Part of a small language model's weights: a variant of SOAP for these matrices.
Each number is 200 + 30 x the weight over its row's rms, rounded and kept within 0 to 999. Layers, rows and columns count from 0. The size before them is the row's rms in percent of the matrix's.

# layer 4 MLP up, 768x384, rms 0.114, rows 687-698, columns 288-383
093,216,198,157,229,246,223,171,197,158,166,168,174,187,181,173,216,162,121,207,239,191,149,207,244,232,140,168,178,230,236,168,215,128,148,237,184,183,185,189,253,180,150,185,228,201,211,222,171,226,213,243,176,218,202,205,209,237,246,200,229,217,214,132,228,235,185,198,175,191,171,154,260,184,192,252,194,230,191,221,207,239,217,206,245,212,181,241,207,194,195,175,205,227,182,230,183
093,196,176,187,171,179,228,165,205,231,162,198,183,191,192,200,151,198,210,211,212,188,195,244,182,207,162,139,202,224,173,272,229,222,194,203,213,258,176,133,192,219,226,240,240,148,190,196,241,240,261,187,207,217,209,236,167,192,161,257,178,177,165,159,166,170,251,214,175,190,232,162,214,181,208,194,216,215,196,218,183,241,256,228,203,210,189,152,163,206,193,248,185,168,225,129,196
095,233,244,262,254,203,240,183,244,163,228,153,215,187,164,217,210,192,258,167,181,174,210,142,201,217,205,236,212,203,199,186,200,196,194,210,206,187,237,215,173,246,220,232,175,240,217,171,202,188,190,221,180,186,165,207,227,164,194,211,193,172,178,199,272,166,189,209,276,218,192,188,262,212,234,226,226,211,153,186,203,226,204,206,193,205,228,168,169,162,187,166,219,283,199,231,224
081,192,172,212,162,232,184,236,168,238,169,178,235,187,219,172,175,203,189,185,204,172,206,210,188,164,213,204,190,237,159,199,227,189,182,180,236,200,180,241,151,153,234,212,191,206,179,203,201,201,187,234,199,178,233,211,205,149,200,197,141,206,198,201,173,198,204,185,203,184,171,189,193,157,220,212,194,236,193,244,219,203,174,173,209,166,245,230,214,241,289,151,249,217,234,234,235
098,205,181,155,204,192,158,175,252,238,258,231,218,179,167,208,218,217,199,182,250,190,220,196,192,148,205,204,159,155,216,216,190,228,223,196,226,245,188,143,182,134,222,198,198,182,191,213,188,176,235,272,154,244,217,227,195,203,196,190,212,216,192,214,154,251,112,177,262,203,209,161,251,148,206,170,277,253,246,215,212,204,233,193,211,215,177,234,190,185,212,215,192,154,164,152,173
106,212,169,151,213,187,165,209,169,189,207,212,134,247,245,200,214,220,221,209,220,198,206,243,228,188,204,183,198,163,214,175,195,198,180,226,201,176,172,165,213,153,164,199,221,201,194,143,224,271,226,223,223,178,215,152,231,227,220,205,219,201,178,171,207,231,188,200,214,154,152,199,187,211,150,247,201,137,186,203,159,162,205,159,204,197,218,191,161,187,234,267,187,233,170,207,182
104,236,199,227,165,282,174,259,181,224,234,166,191,140,165,166,163,213,215,225,218,196,175,226,201,206,192,218,266,171,228,195,211,195,233,246,276,216,109,187,204,251,211,235,198,215,219,192,136,195,170,199,208,191,227,203,244,160,215,197,227,201,190,194,221,184,182,180,245,255,196,220,226,178,242,196,220,228,198,253,186,203,221,209,236,202,179,193,217,204,221,206,222,209,111,191,226
079,191,161,213,287,188,169,220,212,201,222,215,202,256,204,230,199,229,220,261,191,250,203,254,247,228,249,169,175,165,227,189,166,179,180,157,225,225,173,166,158,245,205,176,181,238,149,190,176,186,229,220,167,225,180,209,168,195,167,140,170,158,213,210,245,219,172,172,211,190,213,198,273,248,183,166,179,157,201,203,202,205,152,252,131,225,264,180,210,190,171,211,200,191,297,219,219
111,227,214,204,166,219,207,218,216,163,184,171,224,218,187,161,193,211,228,174,250,180,216,162,216,179,185,151,168,228,210,212,202,134,184,214,195,201,209,224,205,206,246,183,213,188,186,127,160,179,235,229,186,203,208,217,184,193,214,237,218,194,159,172,222,238,149,223,184,171,231,190,274,223,208,158,183,173,233,198,255,211,240,194,152,230,204,198,135,207,193,174,225,165,221,220,243
117,204,189,232,226,205,207,208,201,160,226,200,199,161,231,195,199,201,253,239,292,261,274,210,191,137,187,188,220,262,218,172,149,256,183,195,113,179,178,192,197,209,209,209,252,186,199,126,209,271,169,180,146,172,218,168,173,209,200,218,246,177,202,203,208,204,212,223,224,159,268,180,172,212,183,226,198,207,210,226,194,235,241,194,208,172,195,197,207,229,179,235,135,131,183,199,217
104,233,172,216,167,205,160,231,205,241,218,186,235,216,231,258,187,226,190,215,171,242,213,251,179,181,218,288,252,225,250,228,160,202,197,209,176,198,167,230,195,163,185,235,137,252,170,193,276,135,179,187,215,177,185,211,170,186,249,223,209,211,196,195,199,206,227,205,236,205,183,228,212,189,187,245,179,165,203,199,184,230,211,213,193,171,154,199,224,194,157,232,197,197,207,220,166
108,225,187,156,177,178,139,174,159,183,198,186,193,205,249,260,164,145,200,169,207,217,175,178,195,240,176,237,180,213,186,139,239,242,191,227,268,211,231,202,170,173,221,161,259,252,220,199,159,190,266,183,226,211,200,188,201,236,206,229,179,177,179,203,200,166,132,211,228,211,220,207,198,177,290,162,184,140,194,209,222,179,205,209,207,195,218,181,172,230,180,208,187,220,150,184,201
# layer 4 MLP down (transposed), 768x384, rms 0.112, rows 687-697, columns 288-383
093,199,150,189,200,194,203,202,190,209,194,156,209,199,194,213,212,191,188,179,204,147,218,156,222,208,147,222,174,217,171,258,196,167,184,205,235,203,141,239,122,239,174,211,186,212,182,242,201,215,212,156,227,207,244,201,184,228,236,178,211,185,193,158,204,218,234,199,177,274,237,195,218,178,230,200,174,182,173,195,162,170,181,188,148,163,174,157,208,190,211,168,189,241,186,151,230
094,220,216,207,226,174,193,188,223,200,167,216,243,199,159,204,239,251,263,253,193,197,193,231,275,176,214,203,209,191,215,189,200,267,202,151,231,168,175,180,196,161,202,193,174,160,248,277,196,214,211,193,233,262,199,212,167,183,185,169,254,187,177,171,186,158,153,203,192,192,144,214,178,188,204,197,220,253,169,241,198,156,184,168,167,178,188,222,184,118,211,273,229,232,199,230,256
098,175,240,248,213,210,259,198,182,234,225,238,234,164,167,213,189,177,173,189,173,213,228,180,203,234,234,209,206,192,209,178,156,164,157,178,162,196,235,205,247,216,216,208,218,185,188,207,154,236,128,192,244,191,157,208,163,169,212,187,229,223,133,248,177,246,165,179,229,166,192,182,197,142,215,242,201,282,197,200,222,159,191,150,257,186,187,200,181,244,240,196,192,247,184,249,200
083,194,175,142,212,162,177,202,160,228,192,178,204,266,167,192,238,204,212,184,218,195,204,204,187,177,237,251,188,205,204,204,184,234,202,190,222,152,202,194,215,151,173,205,207,207,204,149,193,213,223,180,197,205,183,161,196,198,193,182,202,198,197,171,222,203,217,237,151,272,166,150,148,241,166,227,144,171,260,130,181,161,193,233,169,190,216,185,132,185,165,221,197,189,250,189,152
099,220,221,177,230,194,215,172,185,173,150,167,185,114,225,279,198,157,180,170,158,166,194,245,205,185,173,228,194,234,196,189,177,231,229,221,172,197,217,180,220,227,185,165,148,240,197,227,183,133,206,204,223,214,188,231,254,229,164,228,175,201,155,179,165,230,145,199,246,178,168,230,220,225,213,223,231,191,194,212,223,224,250,261,246,176,181,192,159,241,208,185,223,164,196,190,205
108,196,185,217,178,220,173,230,233,173,179,185,203,239,210,230,189,222,209,227,203,221,162,185,182,191,207,178,231,194,188,229,200,206,233,263,169,173,194,178,168,156,158,177,136,227,183,228,216,208,246,215,200,224,151,207,260,197,205,216,266,178,208,227,198,218,214,268,141,182,154,229,205,214,235,241,166,197,217,191,207,199,283,190,202,191,192,158,207,263,210,148,179,227,207,152,225
105,187,186,193,101,193,181,218,214,230,246,219,212,222,221,185,212,228,149,216,191,190,236,216,171,233,203,197,196,191,162,179,228,215,196,190,181,219,185,192,132,248,191,147,192,161,184,190,246,151,186,183,230,204,246,163,278,187,275,218,141,246,247,209,222,252,222,223,224,211,221,177,218,226,255,139,240,212,217,167,198,204,211,176,220,196,218,208,193,197,210,193,174,221,221,182,215
074,152,207,220,188,152,169,223,191,226,233,208,208,232,195,192,204,180,165,165,195,195,256,252,225,188,187,138,242,179,216,223,201,196,210,251,209,191,236,147,230,162,199,230,208,179,261,214,267,215,233,188,238,236,194,179,227,165,189,170,221,251,226,195,200,222,188,165,205,209,219,158,228,169,224,176,192,265,224,225,201,242,196,207,179,244,164,230,256,207,235,184,215,207,205,234,170
104,165,206,188,158,201,251,212,237,196,214,187,239,245,159,232,203,187,230,190,165,176,205,160,227,207,188,186,169,164,223,202,259,184,200,212,169,176,176,216,232,190,198,250,192,187,218,220,191,212,183,197,209,209,244,206,166,190,274,164,220,210,117,203,175,175,216,230,179,222,222,178,223,218,155,197,225,249,222,214,185,185,230,224,192,217,120,119,180,170,146,176,201,189,238,190,192
110,193,216,234,189,174,217,230,202,202,195,212,207,226,211,185,199,198,202,177,193,232,223,230,204,213,193,154,198,228,293,178,259,182,241,165,205,180,193,157,188,248,182,274,177,237,175,198,144,237,134,187,181,173,180,201,253,222,253,240,206,243,179,232,217,198,182,228,207,177,221,218,164,214,209,147,185,162,193,181,162,193,171,178,194,152,210,193,210,153,208,190,208,169,178,252,214
107,206,249,203,162,146,134,190,206,202,241,196,206,207,123,157,222,141,205,217,189,174,223,237,200,180,160,247,203,235,229,176,238,184,219,275,221,218,177,150,145,180,197,182,195,187,198,202,218,185,156,173,212,201,231,206,178,227,203,228,171,212,231,192,253,197,209,204,246,189,236,170,182,131,189,185,237,155,118,195,180,201,271,134,180,189,145,278,199,200,239,185,213,195,192,191,175
# layer 4 MLP gate, 768x384, rms 0.113, rows 688-698, columns 288-383
089,182,161,185,189,145,235,161,191,183,196,231,224,194,224,172,190,183,183,259,159,162,260,213,178,194,170,169,208,146,180,211,274,245,152,255,241,174,192,208,185,238,201,267,148,238,135,158,190,172,196,218,186,225,203,177,216,247,238,221,187,189,200,217,234,138,266,206,206,179,216,201,232,237,226,170,231,153,188,164,197,192,168,233,185,189,198,161,161,194,225,276,218,218,211,226,208
091,208,209,221,241,198,186,234,216,185,242,177,215,238,240,191,204,198,198,239,140,221,197,197,173,223,168,179,204,183,229,163,151,169,129,186,179,194,178,211,184,161,215,222,242,202,209,226,187,169,182,193,138,235,129,206,180,138,220,222,195,177,194,164,229,237,136,100,204,222,157,229,257,153,179,133,227,182,226,171,187,153,239,212,162,211,200,169,206,229,172,225,200,223,226,201,173
085,135,269,197,209,203,196,169,233,171,229,236,261,171,167,222,250,183,201,220,178,181,197,151,219,183,183,151,208,159,185,169,187,215,161,159,262,164,204,196,153,239,237,235,220,215,274,206,185,180,164,239,199,235,231,173,224,206,223,197,183,184,201,174,153,188,225,185,208,178,180,211,216,185,202,133,229,203,217,134,245,236,211,163,180,135,201,183,167,161,254,240,197,235,260,179,240
094,215,235,156,235,238,191,229,172,215,197,202,221,266,190,160,190,238,170,207,247,215,190,183,230,222,212,230,215,247,267,153,167,174,180,202,157,158,178,199,186,158,185,217,208,285,258,243,167,163,162,186,145,146,195,173,208,208,229,217,180,252,161,190,192,180,169,242,236,196,218,234,171,190,208,195,207,196,158,161,216,218,135,157,162,241,212,255,175,225,194,173,224,197,216,163,225
113,178,215,198,207,188,242,244,252,258,185,195,247,142,220,173,181,212,231,179,121,201,260,191,243,204,199,227,173,244,217,155,182,185,185,203,243,200,176,217,215,212,175,174,219,188,270,152,252,201,220,224,149,255,205,220,219,211,222,189,193,178,210,163,256,197,166,207,240,170,178,204,234,227,239,237,184,236,225,233,189,228,201,177,200,269,211,222,228,207,164,162,218,224,201,162,187
111,218,198,229,192,207,200,280,170,212,229,168,212,157,240,167,237,191,207,223,230,193,198,199,184,206,218,204,217,199,164,228,156,185,182,203,195,205,162,115,224,219,200,217,215,242,183,186,214,275,132,212,193,149,213,194,227,134,222,233,229,208,239,266,199,201,183,219,232,180,207,236,222,163,212,177,224,180,193,198,182,247,269,216,217,205,174,213,222,196,181,239,205,245,220,191,225
071,216,210,216,230,191,179,251,246,230,179,206,190,173,171,149,242,215,223,204,217,190,174,247,212,206,153,236,177,239,180,173,190,219,176,185,207,208,165,243,188,194,297,234,214,191,258,185,227,184,246,239,183,228,235,193,192,235,225,214,198,215,200,180,155,176,193,173,234,156,197,167,181,172,232,185,190,213,197,181,256,222,212,200,252,191,213,182,227,213,265,203,182,174,169,166,173
112,206,225,169,177,205,187,256,176,180,190,169,244,192,274,190,162,143,163,188,139,217,187,265,143,193,233,199,187,193,225,253,181,183,173,151,168,183,166,221,196,218,171,271,201,201,125,211,188,201,189,222,237,227,229,197,229,199,201,220,216,170,172,188,147,212,193,257,205,190,193,233,160,218,155,208,114,178,170,265,208,128,179,199,237,98,202,173,229,246,202,185,235,208,235,208,216
124,179,222,203,263,168,199,220,215,211,179,251,225,204,206,226,213,212,227,204,240,246,161,196,132,226,171,205,172,222,214,251,170,197,197,239,182,207,164,164,186,270,173,220,227,176,181,198,175,177,224,175,183,154,213,258,171,192,200,219,223,150,197,188,170,195,198,191,199,239,192,207,275,214,165,219,200,207,236,157,224,224,174,132,222,192,213,220,152,171,192,222,211,152,204,191,205
105,261,201,201,222,209,207,210,204,267,234,193,164,212,177,174,192,193,199,199,124,208,216,175,199,184,212,234,207,226,208,198,200,139,214,259,159,219,175,164,192,243,178,162,221,199,230,202,221,232,191,207,222,217,181,189,249,170,253,241,163,192,227,195,187,208,216,202,184,253,173,163,203,204,232,210,138,221,231,221,233,184,220,198,181,141,193,180,229,209,195,211,180,231,133,186,207
102,219,233,192,276,186,156,182,201,185,225,134,238,208,141,221,166,204,202,174,247,205,177,187,170,207,189,175,195,218,171,171,167,203,206,215,203,184,166,198,216,155,223,191,200,196,303,186,186,164,184,175,124,206,242,209,167,211,200,207,181,200,187,162,180,171,186,197,140,198,227,255,241,194,206,212,241,206,241,197,251,204,242,232,201,193,233,174,159,184,235,204,194,165,245,164,192